{
  "head_dim": 128,
  "norm_place": "pre",
  "bias": "qkv",
  "parallel_block": false,
  "init_std_down": 0.0023,
  "optimizer": "muon_variant",
  "beta1": 0.95,
  "grad_clip": 1.0,
  "decay_fraction": 0.519,
  "final_lr_fraction": 0.0,
  "batch_tokens": [16384, 32768, 49152],
  "train_tokens": 192800000,
  "dataset": "wikipedia_en"
}
Each number is 128 + 24 x the weight over its row's rms, rounded and kept within 0 to 255. Layers, rows and columns count from 0. The size above them is the row's rms in percent of the matrix's.

# layer 4 attention value, 256x256, rms 0.284, rows 0-48, columns 0-63
size [ 91  94  94  97  88  93  97  98  95  96  87  93  92  81  92 101  95  93  90  97  91  91  91  92  97  99  92  88  95  96  94  95  91  96 104  92  78  91  95  96  92  98  79  93  89  95  95  95  96]
[[113 130 161 103  95  98 109  86 159 136 104 150  98 125  97 128  90 108 141 118  97 153 193 149 115  70 103 152  79  89  80 105 140  73 150 144 112 119 132 124 110 120 181 148 155 128 141 114 147  87 126 128 138 123 126 112 155  81 111 122 126 166 139 103]
 [104 118 114 114 132 133  78  98 158 125 121 175 146 132 142 148 143 128 125 107 146 163 135 112 137 119 151 121 170 151 145 118  87 117 131 141 137 165  93 159 136 149 102 108 124 119 126 177 140 114 167 156 109 114 153 107 109  87 116 159 124 127 154 129]
 [128  73 163  96 106 141 143 107 155 116 140  84 112 122 128 122 128 127  94 132 153 120  92 118 151 152 145 145 140  98 155 130 188  64  80 108 134 131 116 127 164 113 123 162 143 170 107 138 109 163 157 123 102 144 139 108  84 143  97 123 154  94 107 122]
 [129 144 141 114 150 133 133 186 119 111 117 134 130 134 123 104 130  97 122 115 118 147 129  65 149 131 131 127 126 138 111 138 131 113 139 174 146  99 167 147 105 136 140  52 123  86 167 141 128 140 126 107  95 137 169 121 128 127 124 123 133 117 119 138]
 [160 141 120 104 143 132 144 126  90 118 120 150  94 164 116 154 143 148 112 113 142 103 124 141 132 144  92 123 123 120 100 133 128 130 157 102  97  83 133 128 127 141 108 145 172 104 143 167 120 152 162 161 143 138 114 121 141 155  83 129 133 153 142 170]
 [102 125 127  89 153 158 118  96 140 126  85 125 159 108 134 131 104 131 105 128 151 183 110 135 121 110 130 101 107  99 141 111 102 114 171 144 141 121 102 132 164 137 125 160 102 133 153 119 161 105 171 133 104 120 108 138  78 131 127 130  72  98 104 137]
 [ 69 175 176 156 121 132 111 146 121 121 110 142 126 119 112 133 124 102 138 116 156 153 136 145 108  95 129 120 107 137 156 129 130 164  89 109 131  95 144 122 152 130 164 122 101  89 101 124 140 137 141 124  80 128 105 103 164 164 114 126 154 144 123  66]
 [143 181 139 127 147 111  87 129 111 150 153 110 104 101 108 141 119 100 170 136 164 105 103 110  99 151 164 124 147 129 122 105  90 155 144 142  92 113 163 124 143 122 125 165 110 124 117 136 101 173 122 136 117 136 112 146 154 150 101 148 123 124 137 157]
 [159  97 104 149  93 102 110 154 141  92 143 142 109 129 124 189 129 106 182 142 119 126 146 118 107  96 136 116 162 105 168 147 113 127 157 153 104 135 141 143 109 155 112 187  88 100 152 109 128  77 136 112  89 109 151 120 143 104 117 126 145 143  94 117]
 [140 128 103 127  94 136 100 128 120 168 127 159 118 174 121 126 121 167  99 125 129 112  97 125 168  97 139 126 146 132  83 120 136 129 147 130 124 113  88 138 109  84 122 170 109 117  94 116 162 143 146 115 147 147 134 165 113 154 170 125 146 149 144 116]
 [128 113 127 160  63 121 134 117 130 135 140 107 116  70 169 124 160 124 124 117  89 184 122 167 177 107  93 143 122 148 132  94  97 112 129 152 101 137 105 136 121 175 118 131 125 165 123 134 133 123 130 138  92 153 116 136 107 106 144 116 154 117 166 141]
 [135 120 141 134 134 135 162 135 130 156 131  94 121 134 160 123 187 107 167 162 128  63  93 102 142 132 133 146 154 147  72 126 190 116 112 118 132 110  75 107 125 133 110 158 117 137 108 105 121 113 111 152 162 116 128  94 123 100 167  89 127 118 147 120]
 [ 67 133 131 133  86 110  91  90  98 106  56 142 105  86 120 129 123 134 118 103 157 108 140 131 147 133 119 110 109 104 142 131 121 127 137 147 119 125 151  82  95  94  73 123 131  94 149 106 122 111 125 133 161 142 176 133 108 135 147 119 159 131 112 119]
 [122 124 123 126 106 131 135 105 131 177  86 114 114 128 151 129  87 163  90 121 158 118 130 158 132 157 128 149 157 118 117 130 176 160 133 104 109 131 134 102 124 112  97 115 125 123 131 107 150 160 106 154  94 101 139 138 135 109 141 136 116 113 147 119]
 [150  98 152 111 143 131 142 125 159 134 145 120 147  79 118 103 108 134 100 145 117 167 143 122 120 112 107 132 134 161 120 114 122 105 150 138 147 107 176 196 153 121 131 120 122 177 119 120 130 136 138  31 128  73 141 104  87 117  95 140 120 124 130 121]
 [112  94 126 125 137 162 105 123 105 152 140 123 112 118 138 101 110 133 101 110  75  92 170 131 123 140 109 104 146 127 125 140 117 146 126  94 117 113 128 139 167 127 130 159 117 111 122 113 130 115  35 124 155 147 141 161 132  84  99 111 127 107 122 153]
 [159 137 112 132 121 128 153 144 138 123 153 148 112 134 127 165 117 107 156 100 143 155 123 116 133 108 100 143 170 158 106 119 172 140 138 151 136 101  99 125 112 117 129 149 134 120 145 126 145 130 134 159 135 133 130 136 159 102 149  90 125 129 124 138]
 [136 147 154 132 168 185  80 173 158 143 157 115  86 157 129 135 130 126 109 131 143 165 194 148 107 116  82 142 129 169 154 121 123 122 145 161 108 151 139 125 128 117 116 157 137 135 128 123 167 133 145 123 144 113 154 108  95 168 148 128  80 137 113  97]
 [108 151 150 125 107 148 175 147 146 135 128 117 146 151 101 132 136 115 119 173 148 101 125 121 135 152 131 126 148  84  71 145 141 101 160 113 151 130 108 137 139 119  99 102 128 131 161 133 118 132 123 113  64 106 136  94 129 154 180 124 109 102 117  86]
 [ 91 123  98 108 167 124 120 135 120 130 128 177 137 117 156 130 156 136 113 166 111 168  98 139 120 125 111 135 107 106 146 154 142  83  99 117 122  91 115 121 120 126 164 130 147 157 117 152 162 150 112 123 146 136 116 134 121 171 139 121 129 149  65 123]
 [129 136 125 129 160 165 115 145 119  83 119 121 129 145 121 146 171 120 179 138 152 162 132 136 101 105 129 137 111 130 125 112 126 113 144 115 124 117 109 141 120 153 113 141 139 133 144 108 140  91 171 154  96 147 101 117  84 175 136 119 137 146 118 189]
 [ 95 174 160  90 134 149 140 122  72 145 131 133  83 145 113 143 137 111 134 114 116 147 104 139 118 145 114 144 138  94 129 105 141 126 110 157 130 117 124 126  90  85 113 135 134 124 119 134 158 156 164 106 102 136 117 117 117 119 129  75 154 149  69 141]
 [116 150 139 141  85 123 176 145 118  81 126 154 159 136 146 147 129 128 127 129 122 119 141 176 162 126 106 141 130 112 115  93 140  93 131 139 109 118  75 160  96  93 131 112 134 101 134 133 121 143 108 104 119 116 118 135 134 103 131 146 141 107 134 135]
 [150 154 130 136 136 106 154 129  95 124 119 132 109 169 139  95 129 146 141 149 178 168  95 169 133 136 132 114 118 121 100 119 130 133 140 159 125 147 110 133 167 140 141 122 134 111 126  99 155 110 121 144 123 155 141 151 156 107 159 176  97 119 102 154]
 [100 153 123 102 149 162 137 115 153 141 124  91 105 173 136 110 178 165 103 105 100 136 105 158 138 121 129 135 142 116 151 105 167  93 104 118  70 145 185 145  82 125 144 128 170 104 132 171 165 124 126 112 164 118 145 133 120 117 137 120 151 140  96 101]
 [156 116 109  65 146 121 100 146  76 147 156 126 126 174 102 111 112 145 139 115 104 126 150 104 103 149 163 145 124 122 104  90 137 149  97 174 127 122 101 119 146 116 101 184 164 101 119 122 120 102 116  68 123 120 146 159 156  93  99 131 129 139 137 163]
 [115 122 166 105 125 177 132  69 112 125 152 120 124 126 122 153 130  87 149 154 132 115 162  91 102 166  99  82 125 150  85 158 122 137 146  97 150 122 122 151 136 143 117 122 132 140 132 134 136 131 110 168 117  94 146  97 133 125  98  96 130 114  82 142]
 [125 132 101 119 187 127 111 111 167 123 130 125 133 106 151 119 143 143 133 112 147 105 116 100 143 128  96 160 166 125  80  86 159 125 167 135 125  90 110 118  74 116 131 149 129 122 113 124 128 165 124 118  82 116  93 132 130 106 116 117 114 124  94  95]
 [ 88 127 105 105 161 116 134  99 105 158 127 165 118 105 144  92 138 137 147 104 128 115 157  96 121 116 149 126 130 202 108 119 175 146  94 130 156 152  84 131 110 116 109 102 131 133 124 139  93 127 139 148 127 123 124 119 105 132 102 103 118 145 122 126]
 [144 113 147  90 123 131  91 122 105 120 146 109 132 134 144 116 154 115 134 100 139 103  87 130 132 119 119 130 144 146 152  89 113 135 149 143 129  99 129 113 107 136 129 136 114 142 122 131  95 108 159 124 107 106 140 164 134  94 159 118  98 118 115 128]
 [131 144  60 116 138 113 117 118 135  87 166  74 124 139 153 138 131 103  61  83 115 126 137 137 130 126  98 156 133 139 147 161 107 121  99 133 159 115 143 137 117 110 150 112 151 141 121 145 108 101 155 101 126  85 121 176  86 120 131 112  90 147 152 131]
 [138 130 157 138 159 147 140 136 116 105 165 170 103 101 142 108 119 108  83 175 101 138 186  84 135 150 128 198 129 107 155 162 112 131 139 117 150 139  81 138 114 143 140 123 167  78 154 162 161 136 139 118 107 105 128 139  89 141  99 138 120 141 182 165]
 [183 147 119 120 113 134 127 110 115  96 106 137 113 103 127 162 155 150 130 123 131  97 172 103 177 128 152 126 119 110 126 126 107 166 162 103 142 131 130 110 113  97 134  97 161 147 144 112 145 118 134 120 144 148 142 152 166 139 125 138 119 103 131 103]
 [102 138 124 133 129 141 110 173 116 108 115 155 158  98  98 126 127 136 134 102 118 153 132 143 113 159 152 165 136 129 118  52 111 139 129 129  90  95 114 150 108 130 144 109 135 151 132 155 132 146 111 145 112 108 152 149 117 141 143 172 135 112 140 146]
 [105 126 110 174 107 134 102 103 102 176 174 143 110 128 128 106 168 112 157 175 138 145 131 108 144 144 169 168 106 120 135 157 106 121 134 145 120 158 102 116 116 147 138 104 129 133  79 126 173 102 143 120 143 116 139 132 159 157 149 155  98 125 135  86]
 [174 120 169 118 108 157 138  83  77 118 150 125 138  87 100 115 159 149 178 132 132 154 121 144 158 165 106  73 108 105 133 111 134 122 132 165 162 135 119 114 139 134 124 136 105 179 153 119 172 117 131 133 133 150 140  82 138 118 109 107 115 120  83 129]
 [130 156  98 137 131 155 150 113  85  87 154 114 141 159 106 176 112 167 129 111 112 176 133 116 141 155 108 154 154 117 119 119 131 168 131 119 129 151 157 148 104 156 121 136 143  95 111 145  91 151 132 143 130 144 102 115 143 113 167 161 119 143 168 129]
 [ 82 116 133 112 100 133 131 145 114 135 138 176 107 130 176 124 100  94 156 102 152 162 151  84 111 115 147 125 151 114 127 143  97 147 150 107 152  96 136 122 146 157 150 152 152 160 154 101 109 145 141 149 105 138 138 167  96 150 172 107 104 119 131  84]
 [ 97 128 106 110 156 140 154 157 152 137 104 160 113  96 131 154 118  84 120 130 163 147 130 159 141 129 142 105 130 114 163 123 132 119 116 129 129 149 143 107  90 161 124 139 174 107 160 103  88 141 157 102 151 109 146 147 112 144 162 150 185 133 120 181]
 [105  97 123 141 129 111 119 132 110 140 124 115 105 122 102 159 156 128 160 120 139 117  96 118 153 147  87 111 110 111  93 171 150 132 145 118 111 138 103 131 121 134  95 168 129  97 166 119 143 122 121 150 109  70 125 111 130 102 100 127 154 158 157 116]
 [131 150 150 155 117 130 113 135 166  95 129 131 158 102 143 164 131 109  93 137 130 163 142 151 142 145 147 153 129 115 100 136 150 117 139 131 128 150 155  88 152 114 132 128 150 131 142  93 109 138 152 154  86 175 160  91 131 138 102  85 167  84 163 135]
 [133 134 162 148 159 156 127  92 177 128 119 181 142 143 129 151 129 170 123 130 122  77 150 138 141  94 125 152 121 157 126 100 187 137 112 103 109 185 108 129 121  84 115 117  85  98 111 138 102 112 104 113 153 109 160  99 122 107 146 113 133 158 101 128]
 [129 104  90 128  91  98 117  97  99 133 119 146 130  98 119 136 149 117 154 130 142 120 118 124 115 118 129 132 146 117 117 134 149 134 147  89 123 155  93 155 161 137 151 103 135 196 104 144 129  84 139 109 139  96 114  95 103  96 134 155 153 144 138 119]
 [105 116  69 148  80 137  73  99 171 116 116 144  81 146 120 135 102 176 166 119  97 126  92 159 107 123 164 125 104 156 136 107 102 149 147 134 186 101 140 166 148 121 151 137  84 148 124 133 126 119 126 163 112 124 158 124 101 121 145 114 138 133 186 105]
 [114 157  92 175 130  85 130 130 107  84 130 112 142  93 102 124 104 112 132 131 134 129 152 126 123 155 133 104 139 139 112 142 118 164  90 139 133  91 102 118 109 151 112  92 123 114 111 166 142 150 132 129 125 167 145 131 143  86 129 164 126 144 117 111]
 [137 160 115 143 119 177 154 124 139 124 190 153 126 110 144 127 171 124 132 145 141 170 130  79  93 146 153  93 100 121 108 161 111 143 146 109  91 124 100 167 154 125 144 118  99 163 137 146 106  85 124 124  90  79 157 122 143 115 122 169 127 135 117 146]
 [135 138 152 132 137 133 149 128 156 105 149 110 165 128 132 114 175 158 173  89 113 118  82 116 146  89  92 109 131 123  67 146 167 100  98 137 113 119 124 109 143  96 128 126 117 128 164 149 101 146 111 137 109  92 112  82  76 123 135 105 131 136  93 108]
 [111 103  85  91 105  97 149 134 123 145  96 142  96 148 113 154 182 151 165 120 137 168 180 144 125  79 113 136 112 129 137 127 121 107 150 112 118 139 131 144  99 133 139 148 156 104 133  70 159 137 127  88 119 117 128 117 167 151 117 158 100 122 176 167]
 [171 132 170 125 138 132 142 156 133 149 144 146 118 123 105 171 140 127  58 115 100 119 122  96 155 109 159  94 140 140 171 135 165 154 120 103 114 103 125 146  97 134 133 127  86 117 144 146 162 130 154 181 127 164 123 138 140 119 143  86 122 152 168  93]]